{
  "n_head": 6,
  "rope_fraction": 0.5,
  "qk_norm": false,
  "batch_tokens": [16384, 32768, 49152]
}
Each number is 128 + 32 x the weight over its row's rms, rounded and kept within 0 to 255. Layers, rows and columns count from 0. Numbers have three digits each. The size before them is the row's rms in percent of the matrix's.

# q: layer 9 attention query, 192x192, rms 0.0354, rows 26-90, columns 144-191
# k: layer 9 attention key, 192x192, rms 0.0357, rows 26-89, columns 144-191
# v: layer 9 attention value, 192x192, rms 0.0357, rows 0-63, columns 144-191
# o: layer 9 attention output (transposed), 192x192, rms 0.0442, rows 0-63, columns 144-191
q26 095:148156110128163157100096115095095134110106154141136150154106149152110131098162093124113106122190119134130093157106145146145139133067144131123103
k26 097:155162096116157141123165093098114084085076130134115112101114093138127140112066092127132166104125121156125187136089157136127135148081130139131158
q27 097:205115099114111106130078121153154191105116120111061101153136157076170205142086150124141077088105102115137105080179155140080165143125093137165172
k27 101:169090077137187062135157103113173097170180156106174129160125149156150122130147149127149130110135108168144099155152090135151087075156114087179171
q28 095:172138110128078099142136135097119098125068197166124168158090107134124166051102145074173094119161091161178209107166128188125147088124155077151101
k28 098:155160197134123130167101114113095157076093152115084087156137156136151154089125125129059105128133147159109157116110111125123136122135127108140114
q29 095:154135176167128117173197164170184191147147115148089129151134126092094161053104120104109133145172164139135149103109168093171117152117072155112172
k29 094:156133127162050091114147125091132183137154146100157122153104184143096094125177074130096163179137143119124130049107109080122088166083117117136145
q30 099:087141154156124124171164085141132132118135180111170175133135092135165176178148132064099104121118162125090203094125181161106160127132104142094160
k30 097:093147076181089124136139152112149121112103139116124178137153154132133102165172082124171168145162138167144109129087135101014141076196132112110181
q31 100:131114139154137215155100123105162123123140111136106107083144092163096127136193122137103133127165141145093165143130177060107147138121177096121102
k31 102:088111125158123126119089173112120087150132089095139105143113075121144206120168132136137143125105142162075125136125173073074144117125175127050155
v0 089:109131095164131081139120145161074141194166166183163106173184186122097117079157154148152129187087109118138145126092143128113150147107133185082132
o0 088:118111069103108094132144116133131126115130103094162098131099106161108134133128130124102093158193159114116110140161143106135137156129169122101157
v1 079:157104114173104152121094179101148093069144094127093129125130117150130111093179027169162092097096103125152134087123156096138156139157171127085175
o1 078:088051079101086121134083180153069166177150125128130162146124190125080110204135120185089106120158060140109148142110134132129177125102102160210127
v2 091:085111112137104134113148114133200121145101162106072185100091168094091129144157191127124159097108188158137130137110141124088074097101136124138115
o2 089:147114102097101117097113079073133142148181131123066093129093116173075111164120123181120124135149094087142121132123111151208150148134202104079165
v3 089:132095099186078154119141103140184122171078160146198080111092138162117146159099115079142123172095147111091052162075104088129099082091099175101088
o3 085:136096157068138139135112140084095095141123139131111141131179141084121112128095084121080111146158062151101171165104125136114102161175151123175108
v4 091:104127129165105111083064150113191102165149180082156116105156141161169136061160124080156127104180163131155161126041148096127133164125115179150071
o4 088:106117103075131152141192147088078162116189102153049141084085153128095115075163112140165119136097106105095072083115100115121108154101114070096110
v5 083:118115196155117106125131105154122098147140147131115091103104131150067165074153167187104167116149150155099142120177135161131085069089071155117093
o5 077:136125082121126141093140168155113096147117114100131136110118198142136131103130102125126149145129152087138187117103089107182126193155130078127123
v6 084:141122080107109106139105110078117160113121152136088146180058108127189106152106144137158169132196112119215121153115053141071093160125104138156185
o6 082:104109124140109130092128156123117162123091176122157207144126113171079105103152178102106111110105178163151104125157114161114173076119082136093169
v7 089:114138081146104080153133170155102093133093122120122183138135049190107083127137098069174082120182214156142079151139129110140133148176110116180162
o7 086:152104102071156102111153099167116159114137135121119112136126130120116178122085110114132126139109141122134124119098092138128128144064172143148140
v8 091:120123114131076138117119142130142074105119084150115094134142214177172080166152195117079088131160131121157084146135174090049149146170118055089097
o8 083:095118120120175133086113097181129145165087106141091168110169159112082139132146050147143091094164111160138091149163106139178109153127097152135161
v9 094:227109113165121141145199136101126146130155178138108154121110153176145139152110139130134098083121183153172088187079179102103079171136136122095109
o9 097:079121143096154124202043117161122173103089150149109135116192112042121173123100136095113097136090079145171134111182149130081101152124115129108168
v10 098:147112099126100167183076131126170182085166184106148149110106100106121178093114106100150084134134117146119125127137136132114203183122094131138136
o10 096:144131136161178139165105139122162136178166142185067156082140111094168079152141162102133133106187099136136093140155121089072115121124114112163130
v11 091:128162118091123103142182168135114139141147130120127129103190117111080128102117161068125155078132132133167101068129163098169113157118147136104144
o11 089:161039123150144130094107167133136165124117144144142136125202150128192210096127149095096084138184143098151117143164125067093179126112195111111117
v12 090:115146205125124137134093114171095158105141122148123067141106095136140140128124143154112149079141202150158127070125128124134102135062189089121120
o12 085:156121141153181141056135095112167155045148134117090128083150104164140108168111128174127114187151138076141141035170130107146150163163044128147111
v13 089:129064167129064147064139110157112139088135107233099099129168138153138132103131129093158134078155084096123134224146146189138087200177125131131145
o13 093:070134115127204131098085161100089124115193089092142134081182169070102135164127157117085138114101136152119138070139178092138151096124063143105104
v14 089:113155131115203129109113155145065119088133139087166147100065165142189197105095086117155162104141116159162146154140103145130203087116150184201153
o14 086:135177156147128167089157124153133100144156086134110170109123105122115137161116074116142101152109168091145128148003162119157102151145070122116081
v15 086:197154037144082098151098120171149110128121138129107087124099129084053113124123084142157110091178044163060115167135177153140159136111131123135124
o15 086:130034119188121133100109143150112164118128093122168157134104162173120093118137177116105099132135107151169133130080085069092139163159101148106108
v16 088:115199129059105140147161139081159108145084115079154125163110163143082161103157130139062143099148142145100164138138121150123212103115165083151109
o16 080:165142095148189063122105123178136161131120108161124113122146094148187174182120139103151135179136141067109122169101130094156126124134086086124132
v17 094:121161163141094098133140160129087113196141155163139129180143074114133189158170088103089161128164095116086079146121101121097079069139134117075134
o17 091:127136108113159118178149125173118121137117095048123173093115090133110091128111116135165149131153107132137122105095163147162162137110170134100074
v18 089:136127083089140099094148162177119114079105080089081160118104089153073160086198122202079164097152172166100110071129082150155110157189151119127148
o18 091:135163112136129111137119134133156148169128178098159146108133097142109156170152110075116109134147186101138180121134141122116147076119130084093100
v19 086:168143129117078130126143164099166135120118129079095129089105114097131111165174093167087099129152116121133108156124126147136128139104120149174142
o19 077:139159148097104156143111111178165152093132120138161124140093128128107086038221147170129135147154114168103163210082146155092154114139115186138145
v20 091:141225137076079093110099134077125180122143123129155125141060100106151123117128147133039098104101138189089117177117123109177098103126134191079113
o20 087:148101149165113117178165134121136117173074103123148160094144102200162109096113127153097144065146175151143141129105159179114122148130136109183032
v21 088:154216132184114185093137181142133110093179141110182068099134081114181086097140137111066092129148146104145114059111122145099127148113120135118140
o21 082:141120145101056188220073167136092131098129062127072164145122102088120147104123144115137112094140169131140150189141120110139151090130139141137058
v22 093:099214127124152129149195145066095125162108163141118103163128105084103154141092122233112119157113117169110111112133128119122124131149131158099127
o22 088:156150088159117139147121131170153067116114146119121123162210095164086143115177187114115060105153149081149111167079102158144097185131100182133125
v23 082:146152170156133127108104148113133160117102166174111171090114089110168147151115050093126136120133120136102138139111099077076094118185180169102130
o23 082:150144135143173181123130067096101158186057095126120115125159151121098097089172112133156088124113161134140098098090099075130149171124148153132139
v24 085:127097157123206075140109092095137131137114149116112148134149102101143134120186127175165112099150121168117112178176064166218055193101140064129143
o24 083:115159129127161160134156109127132195115131108118134074166158160132109162086121146103131147126138138108100122081113144089125166055180118146086084
v25 086:151089109064115110186065099153163104162126108082098135162099153169167146162141146182129168157137142146112168170153087156127091158106133152093142
o25 084:087106113108083116136171156131093158081118149096221148142093099086112084152099166135156150135171127131190113134123107091167138104108132062101091
v26 088:122106151127180100096137080169097151112169108125091126128097067138102129104126121100091119120067105143053205078095120127127129094089130107087152
o26 086:082134131134079139126125118138144126138114164076211126118140187123137107171127134140083112051142134122141099102163170125084130129102154120183114
v27 092:137099120100120141190078106180161116090085199084104095117096095147080135092156100077142155092146144127105123155049118139099159090128149091146149
o27 095:167117120131166106107160106135119159154218066143155125082152142165115169121114129139151108183090122083182138124143123139150068131209104148110126
v28 087:140086096111087167168097162121157141108165067116072131119138108100207126147209183112147070147112153119111114164089099129140139158136158105146126
o28 084:137161163148151086130134129123098164120142191110139141152153158124098186079111117098149148109148126138143143116144117116122036112135138186115160
v29 097:150121133139159087163155193140152109122131085175136115149128169139111097152110129153131159144154213137110184151137172124172173121150194154124162
o29 090:067113098155168093116134126159145162123104167118175090150105121116184107108131128164095080079095100085109141141139083161142071139118142171177087
v30 084:108130079095154150149105139136200095141094152103102074126096039165168126098125142099165171057148166172112111114117189096131176076143156136148089
o30 079:191105159201146133127188156168110098131170100085132146096191108158162082162126174150100098104057114133093160049194139044158093138150147073107133
v31 085:106116156174170162148111144137141123101116110180080152090130171126113155188102124118136125130095106045121167116081158195119091156132134187138108
o31 086:080132157106113180145088183053097133108165134123110138123114153057133127135066179107125089128124123129190150168092185074069074154125130121155108
q32 080:163192082148098151188107152140133157135113092077108135152183133107104112143129145162131093168140143098127126121160151153172162141150067098121170
k32 083:106083096136155122098088089174064111112087105133143166170076071100174148179121104163182138081121110050133090069138127115105108063160166099083169
q33 075:195139151109196160154082169063157123150175174155119120147194178116090131172138150141108165155118111168092168103176172090136192116066190147148122
k33 080:159128134127146140108150162132119081096154146222095123116159162083162135134130133101152112135125126129135129117128107093152110136122148143085174
q34 082:142095091058108170196119108080088087130131096106152097130099124115136132116043153185150212112105144165163091147122141147181161119130216090163134
k34 092:133146143170133193148093130150120145138184118191157121166131119124145111084123151098093153143167115194123146118149081096103159133123129143136104
q35 069:163100111143144170133064101086128116131174101072204148150139130141135131168166102141124164147091086146134122136090085110160065116118124122145097
k35 079:115110104114128159091132147159120078133090175053053147142070133093113097085146202138159182121098184196153182120125121137120118130121146150140137
q36 080:163159133179110175175121190139151081126144088142149130127152135124114110065178150129151111140133130049126208085107135126160127119152066188133121
k36 088:093100172132141127131158176117167085158094111135071163104133103183128145172154131127112137088125165112131108130086162115182135092145072142068166
q37 079:146121157119125176117140137130114151107069195112171155150070127137060131078117118125133183131153133191148181149199105127053131092129108143160194
k37 113:091126134129114168175109129136128132094254085161152103142156101118119144110098103156175119172152057094119130070081117055181127149119133148132134
q38 106:153109139146164092187162087135172139154112147066098101116152110109113156125075131112110125085117152198157148170187112164068112092140169103127110
k38 111:158122152124129099190160160157088117158158161183099112046144108210140196138072093163111079165131140098132119114078122119123157058174104129154140
q39 093:150099106079074133121120020079101156119152141125074108130131149118116080189066145130150117117114136184198089104161127123132143118128146099176084
k39 128:086139135120139132082151137150131080099069123115103151140122139142146090151168091122118169135134077092092149132164098130118112144128123107109134
q40 091:127149141134157107096157180114077077130159105072060100154137106167118101120163169134158165064125153162072071158124076145144117098140150080158141
k40 104:101139136102101145056106108129108072147164145129131109113089129076089131123160209129159143175122165167095096155089061093142157127118178144110125
q41 101:050142101107122119098142124110180172077068107092075070097125085141139090176121149185091163128111166087065133101094136119181150121183094124133111
k41 099:146142154114170142120087143079170094082104172143118093140118107213129149082065140111130158130102119151094175162136080214101141188231055188097142
q42 095:154152103163109083145119138070114104143189096137084121122133133149145096088116147101159159168112096084183156174127168171173132080111153149107084
k42 098:144136101138095112165190154069151119149158176082178105150064131099180110123107191146167102187143166107082140198139113131109142151157158092164125
q43 105:159190120171138103093130084078131112174099101133089148086195082154140138137119129103089113075123093109095113131146079096091096140146093100045127
k43 108:090105185156171077155111133097131146172177128222144135058123117117097117099084113137099124113157099141142135141093173107088127147155123062104065
q44 098:153137121123128190184103096091176137064117094158112097112146146181103100088143168190123095107118132092148132118137145124138094140139088161143157
k44 101:132127130111159132137074101085082164140127006170076127121145151140097166144149119139161172166138093128111182159173164131092173147179143138144139
q45 099:133111117139125065165141165198203163101106160117178218091158144137113127108075137099123068095075173091117144113143165160153146129179145162117112
k45 095:151115091149122034069144125146128163151088095136135173094090101114127160106126109119159068087035109081085138151158128149136126157076120097171149
q46 102:108137141155094191142095108083139102075079155094103142069141140090173139121084128151147104119066129120120203113052127177126102138199125121080152
k46 104:139146197208120095093124103109137184068067156124128112090094099152164125108159177199114137121088095135157142113129156165131114152156051120138111
q47 098:180183110130097133163135099202114167114160106094166100205140135154140149144155083140194126161114084142116104143151113096122110145170047124132152
k47 104:182132129126133137082111072139070126078182141101159179240155156140113081171135147118159138081172184053189107153160154073185053155064114145147177
q48 093:121154074104171151089149134154167090177144173109114122149133144133166092158157152128075146147183086175150189103099198156159133118132111072145120
k48 103:077156224125081125088141138083153094160146141072077121127112152120149100176072079074113099126088174173127128082172112097110139100114112103087146
q49 099:179103109146106195164139161139125162135155159110119157139100109148123170113145166130118080119123153117128175114120125153184212117098175160150142
k49 101:095160119083177127124146093133125153068173116119092111158042125123143069186113141191052058167133130189121108105129134152126166103088175117170130
q50 100:103105097138114119132041132128139153205207128196131124071135159147073146199159176126165125159135090159176151191094133119149128160149104118141157
k50 103:081168124144111068042153161149047178211154145048162144122136136136140083132122113169090055101105115104154124145131091174071061150128114156173123
q51 096:134122086145126160077124139158105105178132094132095138182163149112134143092168131112147125151128133098099126086176157129141166079135139055120136
k51 091:108121166132097113135151123104067127165165109128138115156124066098148126119123081080105191173122136116097057170211101153150147076087154102115140
q52 095:074103129145106157076179083071147104132063091165090095075112122093089151073117128149118080152134164141085105158161162135127142161127144098128102
k52 096:098129163140169150128144144145114181133076102091082195139150199126131100120085139127063085153123115134152119134121158124104145147178110040098092
q53 098:161139140113182125130178154136161134179107121117108104050119135096121117073169123108100144114100131102124151139122123072149097122162103110091087
k53 093:130160135081126142140112115154115097140113141084135169077135130128074128092080131094140165183084111110104117173152153189138109118129099104162170
q54 097:086177132115086104167133155159094136142128112157098069135125150102116170126143126156177179163111152165114135135093115070103182144093121128061136
k54 102:136121167137192147090153098137160111113167162079138103097070106110106061155136161124092137194191149160156217110092155148134173121126162122139108
q55 105:132101125122096116193177095127131125151110133102210066122125112128069120105083064131153150126145130153139149130145183155142135143198126120181068
k55 096:199089163119144174111055087130171192120137087066179093110120188118118128085114209128109104119158082138156123132131146191089138158179112117093082
q56 101:128149110139131132148143149153131134188141095160136150126188115137142111106143108060162085123136138198133096143087107159176119154136100117122167
k56 100:129161122106094125084122093137134115143139157148156131113110181101076112108055124165102115114067143161093126094115082124120083155108150111113131
q57 102:161143132108098190134120147085114113186070128112134114179118170172139114114128128135151145117158139079175116102138148150155135145181102156150056
k57 103:180146159129106166126120120119164125164136078121142112120135155150120124121102198083116170127118172147112064136114109137112143172122142048103135
q58 100:080168151122144182139117162174078150135139154111086135107151149194172121161122146159133064172145160117130175077167154148123111114120136155096180
k58 098:056091133146132083102127111157166143128172123140116114129118092215118099154137118181150129140114160100077123146072142131129157109171067140061116
q59 101:154129133122219169072087109178109171121127141094149129145121107115147130154147112143115221130123125136161128130117169135115105123115124146115154
k59 097:092107134116188149160160119101149105112124127120156098101151135100081073176122144119160153171162154089127068156120150158124124157180147138134147
q60 096:146106105135125150128112137111116105176111184181133103114126117120148122122137137146126167195158105089119154057155136068113121115121157141095144
k60 094:111129168135173073114207109128085087104100088094093108049175133093174178128106141066143168147100088095126124133115069097125150101087153135120104
q61 088:148127112127130140202131139112193158091117153085157130124101129141106172170127097110051182122084107141144128151169092119168158120139129165173129
k61 086:106115120187108137096149138131140100087126129132128114155174148118220142132122125139123158120118140115103123152055130088158109146091131124045211
q62 102:075126124100142071146095146146142166160113159161114163149154115177134130105120096092139140127127096149145119128156062123147114106174096155079131
k62 102:161125116180127179137107127127103168082113145161092110101118149096162159096159084149090104149170089153133159169110111102098066074153050057137180
q63 095:131141095131164177131158103100067103086101128179133132064155157162113109159167190109114185130116118117105167131075117114140164102159139177164108
k63 095:120131075114134145124166172124188129117112118115149119059126073140120102129110158123117134074136098156127198181105142097143139152120201164206122
v32 083:144114180122098169164097151198056129083174155161104119188160182121157076138098133145142193128169112121128117110139116111123114130103125160078076
o32 079:123169157109141144136168120133186142140090073147078075168172099157133165115110150078083137093112112116127097149187066142159091112091083149101134
v33 085:094176083119183136134065160089154095141177084123169174118072128161123137158124151160120134113101093148101120085081136102085080116114196134153130
o33 087:142134167073108141099083167218093152163182132109143210136112124148132091152117152138160136140170105144102139115116121151146109088074189141121143
v34 079:180109085140156138082112144103079148107145159110143120125135155145127132102115130189149106127130086084147137118118118179097182097101080158110072
o34 079:150081151116176124152101179142119204080155182125168174124101076074159157184144152114082204099101078131106134116145111102115101165125105103133184
v35 079:138086197166118198135115090087151150147168169118167147085140184063169115134107158131108056101126102169198104189127120101087078150154121129135151
o35 079:093123098143167148093143122097126117116094142117146173078115114092153179129119179108165139099080087064091154052116117118135130136138164105169111
v36 080:170141153092157171144185167136080070116194095064080097102121094109134115124155145120105152101118144158110170104108128148150076095159156120061121
o36 081:191164072131112101097112103168130170124122111165152190137103082176103095119141128163135142117163118137101130135089128106098074165138179108144074
v37 091:071202127104043216125153142104177173146127123187028133066123082125149119152162131101093093161136137137117138177105111171145193084136164093107137
o37 089:093134105136123118148124124118130101141118126108140121181131104129160118111044109124084071160117193134106139119135175124115105128102118149102129
v38 084:100113181146101104128086145127142190107158103161120132168141144159157134079204091115146090140157134153163091143170080151097166137164114147182098
o38 083:161151182158114099128137185132151110173114115151131098138121111130145178139109167115136093141156090162100149111118093109142116124097099118171162
v39 086:104194146126134069121088144117083087115119105144170155180103142130107167146137118115109080167114116112208165128150082179168141110146136162144101
o39 081:112126156123094125171178103131105103150101165068112114181109114148129073097154130074124125111170121169158130150162067148096136161135153098106151
v40 081:128131163126119163131133111142161100143136070125180132163166116150132098129159182094149143157114152153113177200160089121143152168076099140133142
o40 081:186132109150127136125096122112103132136130108123132125126183133148112116060097111151148126105113192141164115151117128118091090107157098087120145
v41 087:164130143075130148127158074136137081168136117124122114124145118205108099143091153154104194113134160144126097109126139102144153054144141078098109
o41 091:186144151111119181146159157101178159143091153150057167132092094114058135080131174179155073110102086110132106170096114150152135171181131119163097
v42 087:076135144090149152163049121060110155124151139136106129088179101093136112144132084154154145148092067088155089119128169111160120116075121102145127
o42 087:112130091094127124132160101143084103050145138126115090079133199098218126199099105041138137130156179138109142097160182165107123126156130114153119
v43 077:135137160140143122164169130122150164126150145179115133126157151123142125116179082136174125077128153136156120132084212168128110193121093159125114
o43 073:122122111110130123093084070105116155125104093124142180113143149059184097174140127066091107119146156078074140124168139083140094178141185161168170
v44 080:106143151114107114110095101081167139115160171124088104108165118098153120211124170130184148105098133116136149145106101089147125101125107097136187
o44 077:166129123189123131110126152150112114182119067132130091113100140118149146189055133159103090148112109122034186129153172145112125146141155132137151
v45 092:170060136146154088159138102164087085113145104121152059111101137143118154066081176135048102081095126131115090084092158104115164125076106130150142
o45 084:179100088137107156151130097071156189152146112141065175095184126125085168080156134157129143111145142148079121132147151160120097129141150110068126
v46 084:115172126139074169124149149075124125144119123164204169119106161118160090152080082103119112118075107143077105141105117142106027100134107152158086
o46 087:063134110151079134075097121171121135156101115113197101134106124103118123100054145143106132128137122142155110125140158141130085132099173101201174
v47 077:141090127120109139075131138123108141144072168123167181095134106114154123144161126184068098143117116132106155168081077125141109123132107069177115
o47 080:169177159071142122114145164111136126177153127151133078141107145171084116119133158124141131172120100029144119151124154080163121161151147156121112
v48 090:129146138092133149168089161158142101092160141135130127139127086168130156092127087105145211091096108140106096060073122206135126151205132146151135
o48 089:130128129017123076127112115158105148196119119182181157153095142094112168187154110077138155218138127169083125167135098155151110116088158147109125
v49 084:165172142131130152119163084110177155110073094158138140055166132132127150073174160040119113126181184172119117146168103144166174140097154143179097
o49 082:113138123110141094108081101095122148110136139096110088158133133192156137121184100088127107141126164161085141112175147119117149129079121130067178
v50 089:168108167162121171148184153115085182118165110160126178174162086135133149089105115160126109198143072112090100120131058121167100156129065117123110
o50 087:096164085131087121180174136007116134107188150122196035104143108107081134103151130128121092168151133107138188143089137115108117100153123116088121
v51 089:102145122127153191152090124110128158143168130085153121085121141091158082145198086101090143118069041188154137151134134168082038070102144161090153
o51 090:116129140123116171120126078198132111120157086085155098108114134124067196109087121104088118142141155107119055086070112101164164103153140140121120
v52 090:181127096153159149158151176101153117123125091116127173159105185146164166218092065145113144091116147154140092180142148129110106023103135150192117
o52 087:108135112136132106126103118115082081173170119173125106101131149095119189134121146153117157082152118140135123093168174067148129102089109131101119
v53 088:119165063136096200106131131170161106161106083092168140152144180094152075156146125112129144121134157108104081150169129134140118100120137194139084
o53 087:121135104145160118140096097182117104129151085114100146150120137183083109147134121081094107075120082141133185146112094073100133082058086088120138
v54 080:050163131100166154156141117106123136123107115123120085137120085132152123108139154133128128158131109137106086148129144137111036100096110204128162
o54 084:142133089120146097169161107108087116121117168137108112103195131138129091114078085166152129151087180131139168199051082104125086152122108138078065
v55 085:097148121175148098145128135078124126131128151125144145163154152157090131130103074112117173170120129073163127229190123143110147146127129155122141
o55 088:093113205207103196111183188098133137080153146158137198104104146147152055187157115079150132123140116099129119109120115142158163166130105149127149
v56 084:093055120124092147192148114122057137069107059185081138119226149186137137132131158071118163166093124118130126160090097131142129110114212094082066
o56 081:175096096067130181107163113184101117117125124118153142112154090129103096091173149149143158172145172125114149133145096171140128099143087100095102
v57 090:130117140078143152142131110091137166129154094131127085161154132162069168091142150096133188130136163129163113082114158090123118120116125171071127
o57 090:138102119127090153114057168147113129139138110120165118119093147107091119077115090128137128096135094136101186152144093181181104102137056139125117
v58 082:117140158073118118092139111106109056103128100148126136080143155084092126179090123120104119192109129107137062147111157153122127103151084164141155
o58 081:156083087188113116156103098129153140128168122167148171127074132139194119100114122133156075146110159138181196136128116080118179140173100103138110
v59 081:144142115145107123142101158139148144105104184184074085146198104120087168173153127137137182124152127129170085166082144105096085071134173093121147
o59 080:155111114072130123152142154145123139142090134137090095101070100105199134180182138165085147157187116142158113136126159168158156182092138145140100
v60 085:173162096131145127062116054104113128119121183152186125150147120145114119089074151153096101141146056179132047103132159099081164123120095112132124
o60 086:141124129091191154148137152139167094151136125093100059100151129046090067105103126051056138127096171098154147136118154138127116166141096124119087
v61 080:134164122110144114166136162160083071085120133103170158092095117113168135168143064168140145119084112100116138174158121076096083083127175120131179
o61 079:095141111079113098082127145148089176153120118135089157113102181195163102101105133098112098163143156105146153139079085166209136085141142099108126
v62 086:144060128125183163142109140139149122121096118112147127151133108147087099110095166127123120136132102139101114109144075111110145123205097070097103
o62 085:150134184122164183145151127134175110095057117168096138114207061136140138109149181138125144176092140102143161109182142092148084141095154119141082
v63 088:140103163115092159103090070120116132169140140144080143177172126109137108119121140146072117105092120138126139092139140143115246130143111155141183
o63 086:156116132111150130161103107145173148093146076145146149129201160100160081150180186116149091093106120153135148047196112067107140081135092153202109
q64 070:125108153149126119099105131089138109160104161176100088082116129144114120134075148179170144071048129152090159190149029127106121160099147129099187
k64 084:171137099146149069130082154110134094148145141138103162149139117140120143151119149102110128127096133131115167088149190153153155168132112151120115
q65 095:115070130094114169122064119094124152114089158153139125111150109075152127122090110129104070137133074105147140118127140165154150124067135138111066
k65 085:099163135109133160126179115187056166115151131117186126092107107183115135082156144128162124175178125172138128158168142125135213177184168087151120
q66 075:117072036161162086140144068152110207124159150113133093115078146142094116126130103152112093172091164155150089077132101093149142108155155086114170
k66 093:094120189154121118149129109114103078130113094116109115101109176147104129180048109092127071189152118112118128188140162143127108108132125089115086
q67 089:153143110165132128185209095132142116153181101107145066156106174128135145153144128127115153137123127127077092099106173074164084117140146144141134
k67 091:071129124145131098144112145192157117164106130186139155119157124134142126128076164135116087170184072161131163132154103095107173158123191162113103
q68 090:109068106107129099099170054122091139137149138151121135117125160105131126129085058098154142087148156180106109103150129124107126093149123098119133
k68 129:083080149212119156098133125149129155169150144152172146149131152170111146137102100154085057164110099124139156088118108087129119121152155154157149
q69 090:067123088100103146156189048085146154179208099169088094137114143196071170153122156132124096162117166128119100131121143161136157156158110100100107
k69 089:123091124095164140144144132106151136092084086165137142087112161089060169047089122102146141121169107086150178076140078131074103148153121071108059
q70 076:098099142132087141076034187150134075130142164120072076120152136116114095181080146118118141122127146090117141126131114127130153115059148187151216
k70 100:118091116151115097142113166168104130166193150169126136103145113161116107132118115103085141150090111123077110156087072104130156140141142145139119
q71 104:093150136149145154194215088154140122167111103149165161136149144165094188105171117109085153138129174167133151147155113172126129153183108116112130
k71 114:124119122201121090130138138160074115168203158136129155115112140226072127150084132125073084154142136163132099155080101103085130127133179172160107
q72 107:151140112143089129144094111084165122128159063151140121187111082115122129144140174124138109170164142170156133124136095188126147095108077161148103
k72 105:088115106184083123184079151115110121173116118197121124106136195132101205097119128118112104093137074126119182111160125150122101121111112173138086
q73 097:164164148171189159132148158159145151143161134131134178131121132156083078064149107131128034090088165158130145175116102158211133155118166189132137
k73 096:157132073161102130103183120167161133107135167096143111135109233221155139151142142146091099143122189167085100112134171094112063092136155139191168
q74 096:131144182128129127163168069135081123143123181141197103159116123132120156161149131119118163120149151142189160149100183186144108170175187113224172
k74 097:117089156086159088163132122187162165135071135062095079170117140114164125166141093128166120149131100111177138176120108163228119113100103161109095
q75 104:135155095103150162143165126117110091121137153127139124155083114121153124074136163176173167111190140099135169080112145135154181078109137118163139
k75 109:136094107138137226091105118028163137133141138036110098168175115111103078141093125130090149133174104141149116084079148114088168125088156182136119
q76 096:149134121140117124136126136172130126134097117156190124118091188091110174058138104133133138147087116079087104151125124124114121121153146101173131
k76 100:135128141181131147086128115098095098121085143159111123173167147119141095111137137106089076060194070110157165083157106111150101105100157139139121
q77 090:119145116096095176096137124150141103154145128049131106171125154166072087193166087146130200144110108189094125090132153106112133119075153122159170
k77 090:186121110139118104153149194136104154107131115107106145134105101072139109205112143155147080141130129060085109103067135130162172128161168137090073
q78 085:168140130152088153149110187112123111092103090132131155086147057114124110097194167119085125163129115128163190144102131060116073154077167108124083
k78 096:144109124196178111110085130124136090169108139090207166135136136160116108119123097128124089154137137133140153091061102045114103115175170143101129
q79 090:072131142120115122131149133067151175129082140092118133134131084122140138118070130148222190160136182132138145170140174158156132137063186132117086
k79 093:134143111090054164119106085131127128144161188119117140099095123101132134108167064161086150073171091145061089109103088098118161147109125188107151
q80 095:070111106123112146140136207157109127129100174117097194142131137098179136129087101142124160110110105131211135123124128082147143109151114156085128
k80 099:132139174151121120117142146090106147055121079220154131085059110088100133099085145118115128124144122104101132065149132123145106152123119139095119
q81 097:125123120124057111095125109165105148138149124149117136153122137135162128173049127104168117103133170115146126156148178153148095156160124123150123
k81 102:138123102066116123143117113156204109094141092124103105166108154072169112141138128126143156105108170171052120117127098148113106081112128134079153
q82 099:082130129129127099124160166058101122137143122176102144142124103127134107164120139092075153099138148096117107144135155192085144197125116136108112
k82 098:079149132104130140083119064115139136112182121152128105086127085116109126107120171088100085137101110124098125112103172143170131045104132162136100
q83 098:117112136127164174055142125112088107107162129131133103087107094089180104146138064166141153141066174172093116138147201165119129083208042178115091
k83 099:113098149115098149148140199160168139157127183162104123123142094142175122128134100144101123156113047118144122107114096101136106126114147132121209
q84 094:176127121068153192071137142121091085157149158121172093130117108048123170159179143190117198152145135134156164134209120137079149164158176147165154
k84 092:129112180137102168097119152147123146097130139117099090114165142059187116142132160149124161113104116086141059118136091143163173078145098125131107
q85 087:109140203079145144155151132142126115064108139155172130167161119113113162149145168088147117098158076121121176100164123141096164137142165107133102
k85 089:131095123209095140118138106137080132144105083078116152135191186118108177118111045128116118103167156177169135149111129143195066071132129155086156
q86 098:153124150146118153104097139209067128128184176146131111153129104133116092148139120200148096139078084173120125132124110084109126141061151127163050
k86 099:148135077076104105082104142108070121152101109134136148119100090102123140160150159075175136191118121142164162063095140150097151134107099175167080
q87 095:155128096180159119139096142078087126142093091100142154153180132112165154179141179078071082072118134110134135090146110067100075158122150168115100
k87 098:169152137153152072107133151113129153134112133138157117154116158104135153101157159112092090123139183130170154165156152051190175117067158124160137
q88 094:103069109090130158077149167131092121151126132101114151163124130141092142171149180110129114142051137079170149167109104143109133139152098156123091
k88 095:105139080099077067090099086149165137136109151180100133157165203155141158085117117143164139153156144125072156107166099093037160129057143147128138
q89 096:125136131074142098094139090136137153144095181187170187110093165109108076173163118132127084122148155147135135108119134121094127197116120086157045
k89 097:167099152112174112150174112126148170075096036126106117051114140158119180149100160056119113090170100178065084139136151143092158120187175113081126
q90 094:106130149122128103115077137108064148165150147130148147171161151123160111101146131064142026222152169109153102099204112076106096142082139157145126